config.yaml
norm_eps: 1e-05
positions: "rope"
batch_tokens: 131072
steps: 7752
Each number is 500 + 40 x the weight over its row's rms, rounded and kept within 0 to 999. Layers, rows and columns count from 0. Numbers have three digits each. The size before them is the row's rms in percent of the matrix's.

# layer 8 MLP up, 3072x768, rms 0.0399, rows 1088-1159, columns 64-127
100:564517562497536460463463507524502527492558540500491502467540492471518523529517504538532504443506428489523505504506440542504464536450465452471531408497528604502538487617556512551503505543443530
104:475573454453471513568445506415497580520487481499521475539484466519554532542512539499556468474527442535445411430489509538463508502477498494471396499514531484496509535464461562488524522456510560
099:505529466481566487556477512490527487395409491501547559508508496496514452489465531517492458506456531505516497428421489541543525554492443523472483522582539508567464467526510541476456524471536507
100:529503417515483520434473457515434535532464468557519525509500535504511474522500500561498577492480505572545478529525501551517506423440460536476510532517491495523446508560498474499526528463505610
097:459476487516546514522481525471516532495473497513502508474568455470419461458441461548472477490509399420465571455507480494520544493470514527460512514526561530455475482496482468458521525523436491
103:455512463530507487421499481495492481471505505443463502508466562580492526521536537491505491482484503490434432590524472504515502500529475426525496542508536498458507561542480509506535470462496499
099:434477500532565493560525497477523626536511461507498560558509498583513479554420551445523532477516494503513503450487397529516512485523389498574523580459557524510553489572513562441484470559566498
103:465438471572517487525495568547505451524513510457479521555511437492510452456466533573632523403507419496470386474522486444431512449488512475528480504506469470499468474498470511531479506498504482
110:541533523462462487528426485525445486507566459515472458414553543509449498553392539503545507493458521488573501487533452430512441430478472470516472565459494450555540506473462490427580425498493482
098:454532562529518461526487470465592470526563572475530474543534600594490511472585505540453524481441489440530471500469430499503560516509508463495482438458608474482466494446488505531458518464510555
094:504482557486385476524536479518424531511403495524478505480473529464510500431506515487557535499599528529444536500505398493462543485558490532517523472521507489534466497462429477462525509409554470
099:502464500484436528464500530541592482496549503524486491539549573470520547467575530516484525483498567445461493477376503483459441527493402397460506515493478521489455435491493482525456519462499484
100:583457481529520543549547488423469571477505555561471517501530551587528470530448480506469505528490537493458398418499570508556470603421542512469501527489508547538539498489520543521616432589506489
098:505508508565485489557487496518469464488493535526458474454542444483488442461598522543516461539448452439487372528484517432564457499492569505503487580529456548515514563472506485518531491487457512
102:587514510506413441531454443492419519485565498514478494481509496558440541583477439473512537512538514484488446501537526526443501455494509463464531493472515454458492439500526504468481576515512507
103:534517478500437446381510553452477483435439505453515499511486475495522523530498471509548439430519524539552512573523536445561514575432473563522339480478475528554469568429456525442500483451481522
103:526479467505466506483476545494577489514475441458523538481523536491465489436479519427511543554518523517519520544470518552524503481555457527458530486394532512573418542422542452556523533425492484
096:526529456489492498497505516469420417463487502511502490533485487539532497478524449504574535494478514534462452506503556497500497453487480518534498536501473490463550514491526531538525517586527436
098:457505497517493459570499487507481453538625563467554462444520498540526438509478502505444546489570469395541481543583582496507491529558433539560435499546462461504569454421462470503515527469486559
103:468557555482544482511472490501522537511421475496503594490563386529512530482515441537458524533537507447542465442460482472578563495411521501474457543515548484555455464572472559482471501487514537
098:488525423486480489459534473559539494526486490520487510502519466570562508503601484526514455500473480516453479570540503477532458500495442452522513474435531447462507497509490529527413480473502477
107:472548539498463483472508499532486518530396515511490432492523490467493450493524512570441521523515561466541536504544523453531539586477511557507489575507507511459528476502460501471521475537505510
100:512543511460475488562493471548534445482479516489434522496505580582475555450487561500500533521526489523529467404541505504534475460545546461470424519498529487458513498483534513467561466537444517
102:484509513529483485549476502517487500587440491496469496573433451499517437505489455481458449475532514452531530527462490440466470449494532468490505481474546472496465504458495473495439510403479423
099:458449524504497509487496471540593474489451526423488519545546509490592408540468421469468527459475552464517461396479491512584576414482477513437388457483524496517463494496506515564476555459505515
103:533558496485439496507545530493453490440511498459494526514432555476510532507489424534476476454503509519468506534545410511540536516457414461492451500538498536455500408623480558494508511544508565
099:508408431506497514561473498454594459564493500553537530527460501527488536496473521443485510514511542478530432503458519478489551521475522527546447491446516517480577566471514470494486549507519451
101:501567500477514529547572530421551453480452532511504469440482436482557450451524558518524484484510468494477438490520577506511506518510529454482483478491489479524451485545500575518456483458455497
095:514505502508500513490454478511519502440541409469497476546546459560499557515537487479482493435439520507509509509526479503428487529468466426465495538479527502407484498526513430518442589553405552
096:475465522476481460531539528468548521458490547511485465538490465493531557498462517529539509502577500503503479430467530541472413478534478527562443423526462522508533480589502513539407549545476528
101:514465596531473507500545512482539503429531428443498518466618510465532480502541525511601504464496411549517476500456467497516545570550481467497418443554441464451454462549595461545483489551550471
099:536577483505486547407543497475504472511498479505483506527568497453497486472545623478474537468467505450539448543550467495481494504443510529492476437462545479492467499488518573505433561519524485
100:548445566549526571435581548495530535488562489523456478477449510503525569561547512487522520473507476456474482420524453439414475559475559472454518533452503494459470568475477545555510486539560506
099:454444441508485473548525505501524610442480546529502527543512496407506443508530462527505461519526433505517512469454459478484540496519520525536496481516509501515524518444555534428545627531555481
102:481517567499488459557521521495572476495471467595482526482456479512434491580477503446504524515521555520544503530479493519512458471532432460550563563521482506498448487546469544506479501483527499
098:601583498505527522432409515493462474493445508544474548501491543503474468574454529585471494465497486514484497430492479454487502458512535489507472514489541597482374513480548502525537533476490541
096:561468488485563503507479522490504614486521490483522563553508507440456434485476548397504489500458483544500506475492552520471519513442555469481457562467418517514505540494474521549503507510512508
098:467546513500531523487479472503524408559471514448477481433559529437530471494496504497477533446495516418515471455459507494523424542539478561492501502486414471525474445490553458545504501496459490
102:504534503480498512501381529514579445497454578506504478537434494441494479494535568530479540482490510507473526483464420491452485549485575493469535472498490500461485429451520472532438506479523462
094:555527564505479511493431502531436408419534518486521461485482588473498507486407515493485467481489475548515450478540542518528507461532479489517481568554423510446493560496511501484575496466501407
111:528552516475531557542475466451517538560479475469552500528476464552596529515571451493512494496530459512529505454509480528450539514552468548582459462560469560492537527497531503527455478536549495
098:472517540528521452412518489473504493458530504504504469523523470455469463471499439502580515452491517515473520486444523516541474511517470450506473488534485509575452535430490457500526514471484529
096:550502462512432488572500422489437498515523467438451511510482481551474498473521538521577513485478492568564526472457503503483507516494481454493551484457377484473511465487503551506416500495450499
098:401543515511446454503473531526505534457411496447489457539484480491473443437533450467466478477512522476451567526461526496582446542486519564492531492429478526481493449516471438559495531553584433
103:524468450479469475476532532440485445509480486500462498479539571477523553475551467461479504490513464473570565532507542463519522523514505532467527532502440512507461520515507522461542541522421488
098:515539502440529544492569517480375485451515495543514537403462485444558448493545502460549460494511482528506506459449492454550480566598477509528498603473445458522485500443460416486512508546520512
106:489487456396497464484488538546465559449520584454483462527435452477503509537515472521520441556513486497495532470496533468479476453473550500456454490557442596525446455498540491476422509476490478
103:523498493555515563594514489547571548517538506617447502520526551455528467475584440487452468481529525537501568510486502488537497547467510519512430404490445482552535437496547480511481540475499462
098:552482438447532551524448488532536514578408529529474534487563476504514461507519520528535461443478466459466464526495514526430500474482506507525519465458404505578451591471425428530514454530450499
098:512498464450437509360438557492439590525454489472431443484564505516537492491523538532493537603431519559513481504547434470489541499529515452486470449399570541430460508449541523463495487556550433
102:490537496466404556482486507572538477587501569474500518465463580507466459507492492513496448533516494521562508502474517514435537425498482555560537523491522537519499531446521543532538509459482484
102:517492534625479464533495524452563453521476484434507439565513438430499516548494553503529529518455464541483490495496522509499476431537493451560483533505557580469505494499540505429387495497396506
103:537525542544460450531488538508504462482498624496502483484421535531535507433537526519464591451469442542513452527494465490430477515549507463485535521511471559556477578556439500517519465438572574
095:579480484629430532487456524507505480505495579413543510445496563528452465499414460471411523482506527551451503555533471564495482531466536494570481570442526509414570475558507562495507448475508501
104:453459427473502552473429478510455545499486501526584572461471538529599399488428486517428459534485478550553554483502511475492494519459534437519454518588485503516488569500520555513514460534427529
099:478564478529448472488495450566552500484594536522529522519507535468506519499518489482488469514469522387537463553501463522524609539477414529477502436419558518426551466547507433483563483424581546
099:490435510455513474419444524474497587511521490514466439485492523481496482503506487473512579512510530477563515456520444467516445490537454485528520510550521537520512572467492460495443460495508489
106:519481463504507466467448489496451566520558533523464489479504480533526483505492498513512535446471513453494621428509591471496537555500511515465577525501507528480507497529491507544502513480499559
098:519464432521508449500515523488522519519536478432494458527532507504456477496523449476478559523543507437462479494517452453572488522441426583438551499557507506487546417521528493583633533466445524
103:498497456465445505494477480500564494469491434493526529510483571463502480486508483504515486491573557487466480479469516578428583481474459450519580507508446514486505501509494465470504530498470554
097:525536625489496446504524472540562509497432478519504475475543546498509507474510544502563551461541462460475471449523418465516510513460551469480537490548571490517550528512448532536562473450466534
096:505564457505485438454473562542562509479472465441449448477474495494430439483491492396498473497441475571461518483491487435476512576462545491498452544491394501474471527549501492511499491448478428
103:461502530491479522499524555493533453479517500507513534439495459530486536463493454508518485472481504520440502566463573544516443455470486423478542532483542514471483445476503503483518520535478551
101:531505442501575511478547542573432483498471535481516474483530481559517544568541480495431490450517549494506583490547512476508459521498480516420461519483469476556512536541497524494435459524485455
098:492455536488482559560420483472463619548436493506515502542484445519437535569490508508507576514473573461514468448487503545482567443507423533516464494556531450448475452483554482452534455482502448
101:482463478459473492577494600552473552478522540515450484426514510577472541468517496484429523528475510508473412481486535454515555478480506542491478515528536496471531502483517488522578510466476469
098:492458513452485478502505455440491475520494458418482544460526493473496428398586485539482427533503440547491531431482444484537544547475427523522381500474542556433543456454531520524496527431493523
098:509493537489455472563541462518551532448500513514491629427526443385482489501532432479470542494413490452520431438493423544485506479488484479495497517537512499550548487508464453569485504479566443
108:618514563555532470503492506425486475495512493500526489536508526516517484505479427501493549526471492451552450533516569480531551495542455540485494491517488590606486476543482477512512441477509470
094:538486526504592520481524515445463496475436513492465530465565470482558467561469512485532525526537492517495463494566508523509539526437501474544559523532467523525519447627495549572509570439573549
097:502477434465512496512465506551565528461455525559475481539444534463467519466493466430420496565397483472583522455476486468481527496507449482474514537544512509471492499506477520476369462488521527
112:476542478485498464574488493499518504468512504507541484465513453444469478485464485553511468501527497472560450490496492486516506488544550493500499463411515499540496559533516479466498559526483516
# layer 8 MLP down (transposed), 3072x768, rms 0.0267, rows 1088-1158, columns 64-127
099:518510584575492544420438566514547446494530500490489498446531519514491525524432556533590546575439555535476454549540447439522443553515445502454493407544518512488504481545509489436417436537538490
104:558467480467514554401484537442515507480431490525428542500474509491509509508482457547500460476495521538522514507477585571437463524524427469468489528493476547517501488509472516480542494433559505
100:469495486542511506442553454476452502518576504533526402490508496483476536503489535494546525473428511515511488519496481500551519589493526491566446510540621510494517423529528494534452464485547410
102:509468504493507520530511468519539509436493561447516486478555475431467566493543494477605480447479404495463538440490503504513481434449487518575467436488530484467560505519574445486544503531456462
097:469460500552469492475589516489514494432564521493467459522532532492509482493455530408437535478487431500526514499503558427512508546517475480452520468518468509523482479625514411565513501428497458
102:454573495496446493474460571534489505538455491539422500498509477567465529477515545466501597489507524493458489629494451441533482506444489489493516512488513564489506569516402509525515476468479488
099:480576496472547509425492542481491435560456520480561519505491497519488468563498609418590477604529548528540499542531529539506450535449526503613531528545492447490508515488482503603495529479541448
100:507458534480510527509503526511540509433541511414487521513528476450529505555449549547536497485486516527521536451483527460462539510567452524455481592562452488461557429473524459436458503456439507
107:531506462529435462498559501472541447451470563454443565553504529527466483509472473427505474483510497492547543553493491471473484469482478454472528553468474490516445474481496497421548424510488501
099:509423546464527433519462516488515486457440438426563529525490631515418432457462512490608505538484503531456543524468522456506478517539489539512485455496514507479432536443552438514457554486452490
094:468495554533510433506494430497454513484449543478386478518492499494525530499563492578510542481543512593523457526495526526506508512498489495480494527525490510489521466496489533494501520561497448
100:538408508508496513521546468539511470582539440529434497503495478489542448513504524512496459573492506460451523519491530472497514543525525578542529492530522488450412453561458526468553542513524464
100:523575449498490537514420496482483442610482526431511508507553551517490453512493539510501454546491493490503441519571561489513467451498483514477443419536549488501487543568624469557465414550463494
101:507572398569520526511538497443482513533493484518515452523398484471463496497527482612496533463515478460529476457534510483540500523498566535413525495397427483459502595481488508463444519495510569
102:520472527480581507450547576489504512466550475505456403551521591554498456502458475543600551479510499552552486478480472529527469463464442490451537505563587486537520502581551459523535483520426493
101:496542532505480479504552562473472537467484447490515568440507500484504555550521442553476482432509503452463486569466503486521507601515521560507479510543489523520471499445562458483468457548448484
098:512519557493463478536463513463473511470538452440526456494490587582559428506404511494546533518487512551553481523497505527483454511541472428440569493472472470527474455498518538501503539463543520
098:527537511565470473556492604473565529407460455504504466470551451494511519533514485503520459450522436517515556524586477500508488518547481541505489495560497509498486448457549591556578516462465505
103:466531522534563526520457479527432570469498477458499491532527469496471482529536493530556484506401551529547490547434546473505555533512478455512529523573493557539509461465573468452542515497495453
101:488527419446463498510494497528497429572494501479501537538523546480498486521500447505476462493420505569535516418554533494552540455514627475410513514486507591637506448517531501575517519533533503
098:490486460493577492533536480561498503500520505503475523578481498529555508503460477467508452481501496472514491511508492519529498507483516460441503514469507473518482574466535488590506500526558533
105:460512542409503480488507492472519478534484409431490519533465509493522461578554543548503554475515506505560473475576535475517504510530540462529470539487496481538473607433465516485613480523471520
102:472532519502428530497493414544397428516471534444579505523464483495540579559573500475491568508503477497482491434535490482522495489442504597490442483537467520474518488455440562511495488519417506
101:439568521527526476446563535484502476488564503489459592547515462509534459597486438525480541441494485567443511510488492484459462497419494522485533409554500484530468463487448470445544509491515486
098:499482522541443508474509495571469417541514499488492552491507506434576503482386581543580521501518506521507479439511518429447494455477509477522519558510580443553524405516527504511463518442525462
102:567481458454526456473433476559532472449457488427517578533562453432481486533530482456520499445482430526538548445520507524485429400501497447475521479435514474568481539529536516590507519470495528
100:514462518547540498538431445476541560513599464537548521550492491575545451503468405525496523516504491492495472499454510446504417466524524508511595510491572472533474429505534478564537572588479550
102:482519506559478473528488518519475497528533522493495481584495542481515527485531562417480517483460498535516527566521523476470408544441514489508481529519508458525469386482405556543506531483534470
099:449508551540493466490513469462473503443500524454467495471556475514413471460531487545520420474484467456457456511528482545505457487546524506566486473445483456505534556483610577473460485605516466
098:524495513467513411473520456459514501448542478526490552523540438452523409466481530521560517560478463448476445479501512470457481495498473562526541504576483391548501397541600469486543452467492444
097:434483546436455490485533524484527552487520506555535425467532521521506451555564511558451584545488525531539458511459530446464445509461507556549425504457513536506419481456510482505527508491372556
102:460533532524505571477499512489507476473501532447513449534578524505498524445521531464505529501561464555441439574485515505465456520428464513525532463537499496535514531510568461513571478536530431
099:553402496554511555477489357476516564437509488461452568491536427522504532477465480480472520535504481480499506516500543497448508518504493494560441476474517544476471493542485491514416463524481485
100:519514499530509547477495529411497421482532537506503530506487459519476537558492464541499568510503498469477507449485491537492531472512492489499521464488506530491493545543621502481545485435508484
102:458519532528447436468513458473505481543505482528524504534501613499522553524489549517576472524490519524548466527445507519561505466512454548484516518513548513579541508536566473592480526412587474
097:507452461526535508523435517433423492387438527510491483497440469448525507484503449493512450577537442490546564473451545535490500437518466485547519486533469502523460475508460510518486487472434492
097:502507550536520528531496527416419532444442472521532480472580555499480396479497468562528400530479459536518497513376499554501490456522524445487512502545463473515500527516492527583507492440478549
100:494579486454517526483460539503547461474495510506478573534527543492507484538449541436482498523578523527564490560471547487506598509506465525486468520487500544515551464458456512452552532495544435
105:500523523454428453492506535535452491508562548559502506578491551420491514513470545517507521522460518515492510459479461511538513461474496545455511480539510492458487518548540474506429467534512478
096:507506466493511549432493567536502542500514542487468524468457495503485465526508501565557507524462507543522447566545507531510535513540524513479490518541514480506534518492530535530514503508497396
107:576490588471537517507436478528553476525460538426568511516463459528418551521509543477497517502537460524481548532455426575557497487478485476540511521635474499473544498488475461500462569511520515
099:428488512544522480485493529506432518547493493452470483501500526510407565530533453526523451386467465477466509433491533505461505544478506434493516537540487473509470498564503477545526501514562513
092:491542494473465515498520527536522490475504457511477550511497474482405553498499502544432513509477459490536518455466506516466565529528515543502510544504553495470457477552556507551522514509535521
099:505472546515493510478474508490444503494489506479488500463497459549508559459512499502485558546533492567474509482487500587529437543472500480484565474479508416499535496471552535589481519476536465
103:513520538501496497456525592473541400449494476522539534530468487541548552506453474513540539529535531483541576517519520486506469524541540507492504434472470522587515481487491600504566445470515509
101:507553437476522538473567547444468503484521418431447507545492519476454502512477502553549494502457512513439435442496500446492517584530537518436479479441552467445486497538507526555466489537546439
105:427465468488539422512516547583497498479513516458489525478507515538501546519500537561517494494457514518526603513499600444409511484524543494485487464448490513459543545487510450528496467491450517
104:494472497479456542569473469491505587480514510493484445519492540482534442543490541466483474546546520553480503490516501487531534464470535504468525460531466447467493506492547549522511426536488518
100:519461531461528550469468544558521465465549517502475522480500478523582510577518552459561505462500525512513460465486641566475529486477484517472502481446522481479508512458552526470436516525480523
099:527546499439545496446452491377509467474542478505557503521545429470484498484535511499549486506436514431491541490488515510564490566518621463485562527510458553477483490441530531438519486511517460
102:522475510459486517487501505515499505544471477535504498502449511534530520566519416558511501546479464503510474517444512489482498434536554432494475504470501517490542579475434505520497436494562474
101:519510480556441519546467476468545513449532534470542526510518526581454508488534565519474476482469504477539497539484451558538536501504521526576528457547538491537510537455558491443501586499426487
102:515509515526478505490552509503586418505534522548450522514480541573535418441506459475495521443473545522479496440509468421480495531512477523483486406546502516522524600574400481522415520421493490
097:480554468518500510498536539502473469525465484420509514538499460488513503536465481501500528503458469520486462502509507583518528556524481505390502626509432484536515493477497502525476462541471463
102:486575529511539431543486546475438489536541518507445463460474525490503471510528559557462564493529550463500565402491427549506474456518469424518387525490504456480528485543465467462498547494475492
099:532455494466516497522425495472497511506631462511520550483476443544434533545481483517503400515402469599485458542573526437567511461416477575558462490489461537550526523458557491480496587559472566
098:519466496508541538448460448471496471500520461491489455514493513476555469502492426498452579537514482485539490525453481523501505481529524553469529498521479541525513502440500513509541533489515452
102:534493477468548502593459507470452478519567390539532498524519535530520462559442467489565464560508528451486483474441533545543628485570535567461483533493486495489494529460587564530450481471506511
099:501526529517551496502460509470470488573519446473405549504456549484515498487488428543475489482476432548517436506435475498457517440425522473518570540482489400445487474526473492464525545446512448
101:467499500424497510485466478488609503560480463517503578573492508457520495465467402487505445505516495590450479393463491476484481535492524475516520502465444412511518516484562396565485501424503555
100:544533435534472478596484465535455482473541466486545542457506459520481483502562449478488533483453459489452447526499464409480512483473504483435514590509490506526519550405537508485537470530419478
097:487505472486497581449519559482449457530444472512504438463496434558512413470513511494477508520541514527527551467467501534503523404574518514455519416497505487431506466481607485486427466523486510
101:515477500498487469520457566523441470559482496517459449461446473591467519517533498524489554480352472469474486530486431442497477484530474469424502441523521460466474434516500445390522485500475446
102:541509484489538462459512515528457465451550440391522497524440464498488552482578502540536486471540480479481531488515476560474586558451504468485530526473535514477557489517440492519554485463489596
099:439505498519498455471527502472594534493472489558470458497568566491476498593474482508488471489557462437507510465466599538563480479473426566446559540548504556536508540498568541438546495423508473
102:524432537516491570509512478525494464519477451427410493502515492425512477512497500486437469485426415567616477499433404508502482462530441448485510501502521535523540547519483511540491519485460500
098:507497426483609513489547509561454474530516522454469549557478516519488467519581512482551501514520460441468457531475545502483510472524409480507468464503501491543469521430473512517473510517421450
099:502469532458474507511486505543480526545482467495423510524559564495537447523500495526397513440499500469565430558519422482516512487517486471539534498518570584433517503490418538497462449469498529
106:481532491492464529462516516464441495495526512482513465435589558559550540560542491512499511508506528505535452387510479524490485531517454569467518513560481576472524517487534472481527480439543444
098:480495482462519560514462491475497436507456521535535554488459476510453444505519494450557468449486545455504529452497378543489488514496524553557500595503526566561489472501406424455529462471554487
097:496419459483619513507475536459506467477472448517509509548468463467462537488507496509516575542459516482532529515529563535531416481527496537474510534578555497416511548507521495501502494459493460
# layer 8 MLP gate, 3072x768, rms 0.0414, rows 1089-1159, columns 64-127
107:508524466433554461522481545499548507517467526427567510529466572530478538531465421500492607516491534464585476542469440490482509508511515459510548451511527512488505573530456542443489509428491476
098:477539478379482526561461557553496516473501515557527526486478509471469560513525566427495467491504477485497398468499442430454550482530527492439448523512477501578490555475510498536521452473515513
103:498504498497477439530510520482446501550483476483500456485522499500453533475486539514444462495534452607520471515502494522571493550495519517525511551488483539533517485516485467516439499503467567
093:559538483544483494513464529450568510471550466457524553520467541519518553480459403510513503531540490555550490520578544487517478481453465548461490435496508477475530479478571503457452523431500502
104:482444504441482518553525470500469542437500451553555530515540570482482480419482504462470491502505467478479487507508531472481587518466488577493544527568463458498482544509521522508500528526508562
098:538496498486503410487533513510531519447578413509493511473603497459448512575498600526482552509491517384459540503440524514501558447492488530492579448499501468457471522459496529477466534424604647
097:483448494480496502474475461406510470494489527513504491589581446471536501441512527495530542434466502511480502489485436457516512469501512421528505496578469476497528583502519538424535532509588512
106:530525503384508478507489501453510530526553424477535574435425460564482521543487490436583442513481515540513481452471518459483498464480517471479507477464511467533498528503491464515490516485501548
098:521557528536534449519404438466432524503513509367538551501488485605540441482448458456529465519547525575502569555499515492428468556462512404489520507516513497517445476540471510515609514553484476
095:513465530550446482523494496481429452438445503512472508443475489552469575520424528480492491602526512483509484501491498502521534504536447442560564480508432522445517483465489582518553523450506486
097:478541462530497476525502546493417483496471481527532480558518489412497460508477440461449506501503527516496559464469528517458544486464467475566538453519508531482520575526477502477487510482486528
096:456532543454462471480474421513514492649482476544498576521501544525473492533465459534561476490509473501499542531506528498509566486545369473452491434472455424512460517514473441518410516503463495
096:484435570497509543459585496429476463546510552482508459529514563482454502457445497486475443493508604437447535479470521510465451536456516495510571514509589455529576485503520479501540517461482524
104:503428573434447520462467523480571534504525461467533505480482582468466499505473501555463469516530501529532477521517452483452502469521466474472508485486522455511498477536519435457536487451671496
101:382573467460539519501614526474521485397516533478554523511512545458479520537492421512473423505540559506473469556449465495552559495494541498478541542453490498544461458520478477470483545534551498
093:415481562479531518606497446480500518495542512482515522439523517501499509481496542498560464505489511495459483558504473510488504521498466486503534503517446417445510517547465513461513466474524529
097:452397531498447470503526487523458444472457510541517493510535527469422541507513560453467495459546569523520476528387475559491469492506466508544589514459523511446520584475472550610433533445484536
105:431494532505483511493513497512528476539451495459618562479496477530508498486526496495524499476585498481499479546487503522459550499554504488507533448529425524421558495452500430543470511492448577
101:506537444450450474422547414489476471478551526465513496477429472545476522518463457450497574421512489519516439564508525474526488515511568545457460455523467546503478494479552448572548578449506561
098:467428526440501620556509405418574530524433507387554518515512530483553508486528515565467497470434546499473451462499467477439552536454495488464525479464530550443462547529482514384479446578574524
102:503391495463505503488593490452518484490615510465570548486549471537506484451511459466541503498502512522488503482494586530501459505481468509485544504440467463490492508500487500544433439476501514
098:514518433430547565514470493536507532502556437433553520514471451502490490542518498502482433493537524557505416479443521476517563416492487492524519461480427482559509486575510545503491467510496507
099:460501577474547525504505508488434472491541501522533567478515496499468499514416530446570503516532534501514519500471511473506420499470522465505422513402475513485494503502500524453454486511553471
096:483459522505488521596513558483520446545474523508605555521537543599483515521456496506510505518431488521460485478491586419480526507551504444525532548495439510524436540506531520473497407500445469
103:507517567449439490515533522529511498499514382506563472438514470482473462487465518455547510442526519513565521584485439456527516464540497492539579437584515512534539522480490488460479498477610500
098:474479466535461563512481506466491488520552514426512525484511480532456491408533483571540517476478500441486424484459568524478480449502532512407531418465487557510457584514513416597507434539507514
111:466557497516486438529492507447505552399532501459618509411528539516496465459436519450459485546541519502530442585450521543528460532484581446408438477485499504556594560471549491460549470506554538
102:517544507449459512491432512487528546460434499438571519468555541511525541514512413505466489538587501468590429510448480427397427536429442481516522515467515436447524473538463476490502472465480493
093:538485503479439437471485411453531481497536473457541616425542523521498458543583530448558460500517530491484519428482512478474540538498539449507510493506446502454497517567476523578463429518458525
101:536440539439474473512531509412489442471525519505465524527476473529464538428515533491448496499494520562537416598470545522471541554517499526457598510492454577519468497484468453601460444502549445
100:489448483445474506503485487471515518529480430465533502417468541546506582499489514519529510461530551477567451512487503411532454444516424512520490456536472507539475521545534476438552435505493532
098:529523498514523505518517508459540597495563529542508472498421504442502482464522462438536473436468515561472503537501506487469471531480507451398477562462485483491572446514489521483541467478444582
095:461494495477486478551514480502518509491507478488551545516586547581436495452566532417543482454525550600493522477506436488466464535434531558399490566492498467464476429555468506532482488505590556
099:448501496496473455574499428494545512527508524460521437465533520489479482461473452517520529546480481554517489523517466462479542533489440498487543459527499517440501474509518476535506536553480460
096:495452444557455514471515445569480513527485517456533520510574550522479478505535451507474543452553598474564533469542515496494549518482454557473521543508458549411540502502580535531427405537518402
098:488523537532471503562477452465529528492513496516526496541484473527488477499469456596508456555512525464495499528465480488505481529506480451473501423463504523498546513458553574495494484547556463
099:516477521546512491621525495542485538478545471530541455522467497489496481530501509499503458438447470522484506546499543454496542526489513496451535554546531522505559556567479465455543515367536499
103:571431496569505486503501439509507585501542459465539491508531498497565567487460465500455526533540498562536439472539460569383460491425538508542522533432469475432498529489445500486518387395503535
098:523518465471472522479539506435554533477465503522553479497521431566516506417538502568489531492538511465523525512473477549508466535485456466528516426495474504477466490479543521575472461463479488
113:467513514510485484524512469432488569492509512442589467465555481550528567552542445519572501505511469520556435501507526501434416494527451467512483429540470514469514509490491470434490470533493555
095:489497511517427495457490542499570533502492460541494558425558502543495561494474476505501480547554476508447491613482533526566486358513518465463479556500509531512462536512523479569493446481460534
100:500543471458462569463532538466575509470481508471520513513476471495440504451444527569456499520497454462520483463423537509474546443494537528530499518395600510499526526489457438478468481472478563
103:493473499471531480498422528557473552480469507496491483502472534462400497488443520507558494509516517377490476562556486483474400473592495545492500495515510537505473480520512558490446458467524546
101:484488488430451510504492423472539568433550416468543446516508567572448491462522464462519499480471540491523502543513511526518557441467556547483571541423419522433516520484543426559528498505554531
101:488532541442554473496570498439573528511492524453588533444521491507522506504393470434505500467520515499469494513533535448511529528444527483465475401462501498478521539542471475513513435532444502
099:540450520469480448472546514525582475503485431468568477477543556505406581499457530443556553436582510551532453588502467557517494538383579544512499477497528461490521529498508483493446525491511508
102:449539498451421483497494526416492467509564556474498501427418468505497536566529497499487504577527574482466534469520512451441482474455475517497557534519442484506488505476487532518458471500485530
098:510585506554478516512482463508515445457550494482526495479569500510500482559462534493487502423509548491500419458445570405531500504433465442483604517455516493526509487507471523442479424476490470
099:518515425440497476472504495480469615527473526475488497394505492505483513513529451557479531535427508648567490458507466463472477419514563548447551456454537553479494478531546518432470480607581499
099:516498492473470534491500477564483476553464442490528502520451528515452425502503430525468451559501475557505527506441472438502559532475542463469482534517522508499481462537536551574471540496502413
102:481507562475470507548525552495540470564511539533570535467516450569454459501503493531561545477501462569514478526518468503482510473533518442515464547489564485487553609486478398438521436553551516
097:486500571516538488482488509514430545499504484380530531472477523494456573549438455477538501513548503516469466505510476540499515494492516451555511509512516435471606445555454474450523499547462501
098:502519483539507508522610518524530536441458512461515513527503488522470490476555471435456491488443491501561474541481561437558490545480432519370554557507527494533552520495527492468469491475570531
104:527535520499545517477501475530506524486497430511593474440528454426528444450538540523501477536554518494441483596438527479566504552549477556578479512523496484518522471508526567534466499472551569
098:484412394510507519443458433491513444558452507446511516555503497440491523459552473515499556540530520597483520486575560508467480546422454460527496510547547558443548500523498505495502477496426525
100:508439525461485590507528511418436452456507555520536499556484496493473430462435518537523429426447450480498447499479479504438531522518502579459467556490499458390490488516517461501472492433452550
102:496550468541454477483424497484511475521475524486534520467524564494423519502423505460525490560483470545457571536553532455476481458511482497557542504524392531541486522563527529464515439447518504
094:476497519521411449576474535481470570436455447487531479546513487495516508590463521488411516552543493572484462509465450419468483551474427528451444490508529517539520487436531468520417412494528486
099:477552507479433561533563511412488495585415476570495636536458551465517523480476407515479518509486477515542508473458477493462475458480552486503549558532536463509553505481485546546516477510544538
098:520511468395452494526552448468518513417484473499546531432497503562422567553540464508472516501465500538559457517445573502539449503500514533496533525467498459509563496479515454465496545522459528
097:500468508494443543543540479515429546504552415492530468518533520535538554476525500451532482513526448454506561464600556535566510449514513517566476534506452397493492477514482506486455500474558484
104:499473428521504532460475477506573531466472493523509537510488462554471539558477567469491417494496533487471487511477494521527519415523510512494484530555470491570466479498500562519474491488555519
100:496481507492405471533493560464499543451506469484528507493495548463519515483510548511489585564521469492490553536452495442449535497497530474504483518479507544516552497459530498453477466498442463
098:544498451523559560498473442447558485515459563519540506552505544473568538471544477507468519500512559533468529490496479536482551551485539485510415479499509501537482541560567533560517537529515495
100:475534466539486451543486510477407530526517424512495501462511522542520512500460476527522496577504555542553488462524530479515516441470459529532526494493416523502502483571517500520515455475426514
099:521461536544500479494448450482468511526488485485523480404514518525484539466538445525432590571491483496531460483463419513444468478391535533500540571489457512426615467488493561523474477597506486
096:510465495437499557518475456467489509514494462490530556447431530545479475463496438543461514480500540556513421488459519509529504495481434488498456533471466504467542507476477591463521478467483512
104:562486514536517538532479473515521489569461467477539470532535631531490544530498513499550498518479508488486517551490435431503541469525444494557538498442472505480496482534546481505508525452502503
096:476573476455511540493476535520431511526474540454564557447489580483418455470510507515413491483476546501431419515490499455462477522472419486502505507505500585538486528607526503524530428503561571
096:507368561463503521488533514458577512568555436491486566480568536492500497524515503484528482533528498554566509473523496511532482429441497453523487442519491418457534542517546505520474492528524442
102:450469445497476555454511485492464479526448523513503532505515558513447539506512545536490459514505511476528536574452500405427439473454521456419505455498463465515522501558513456520498418459551522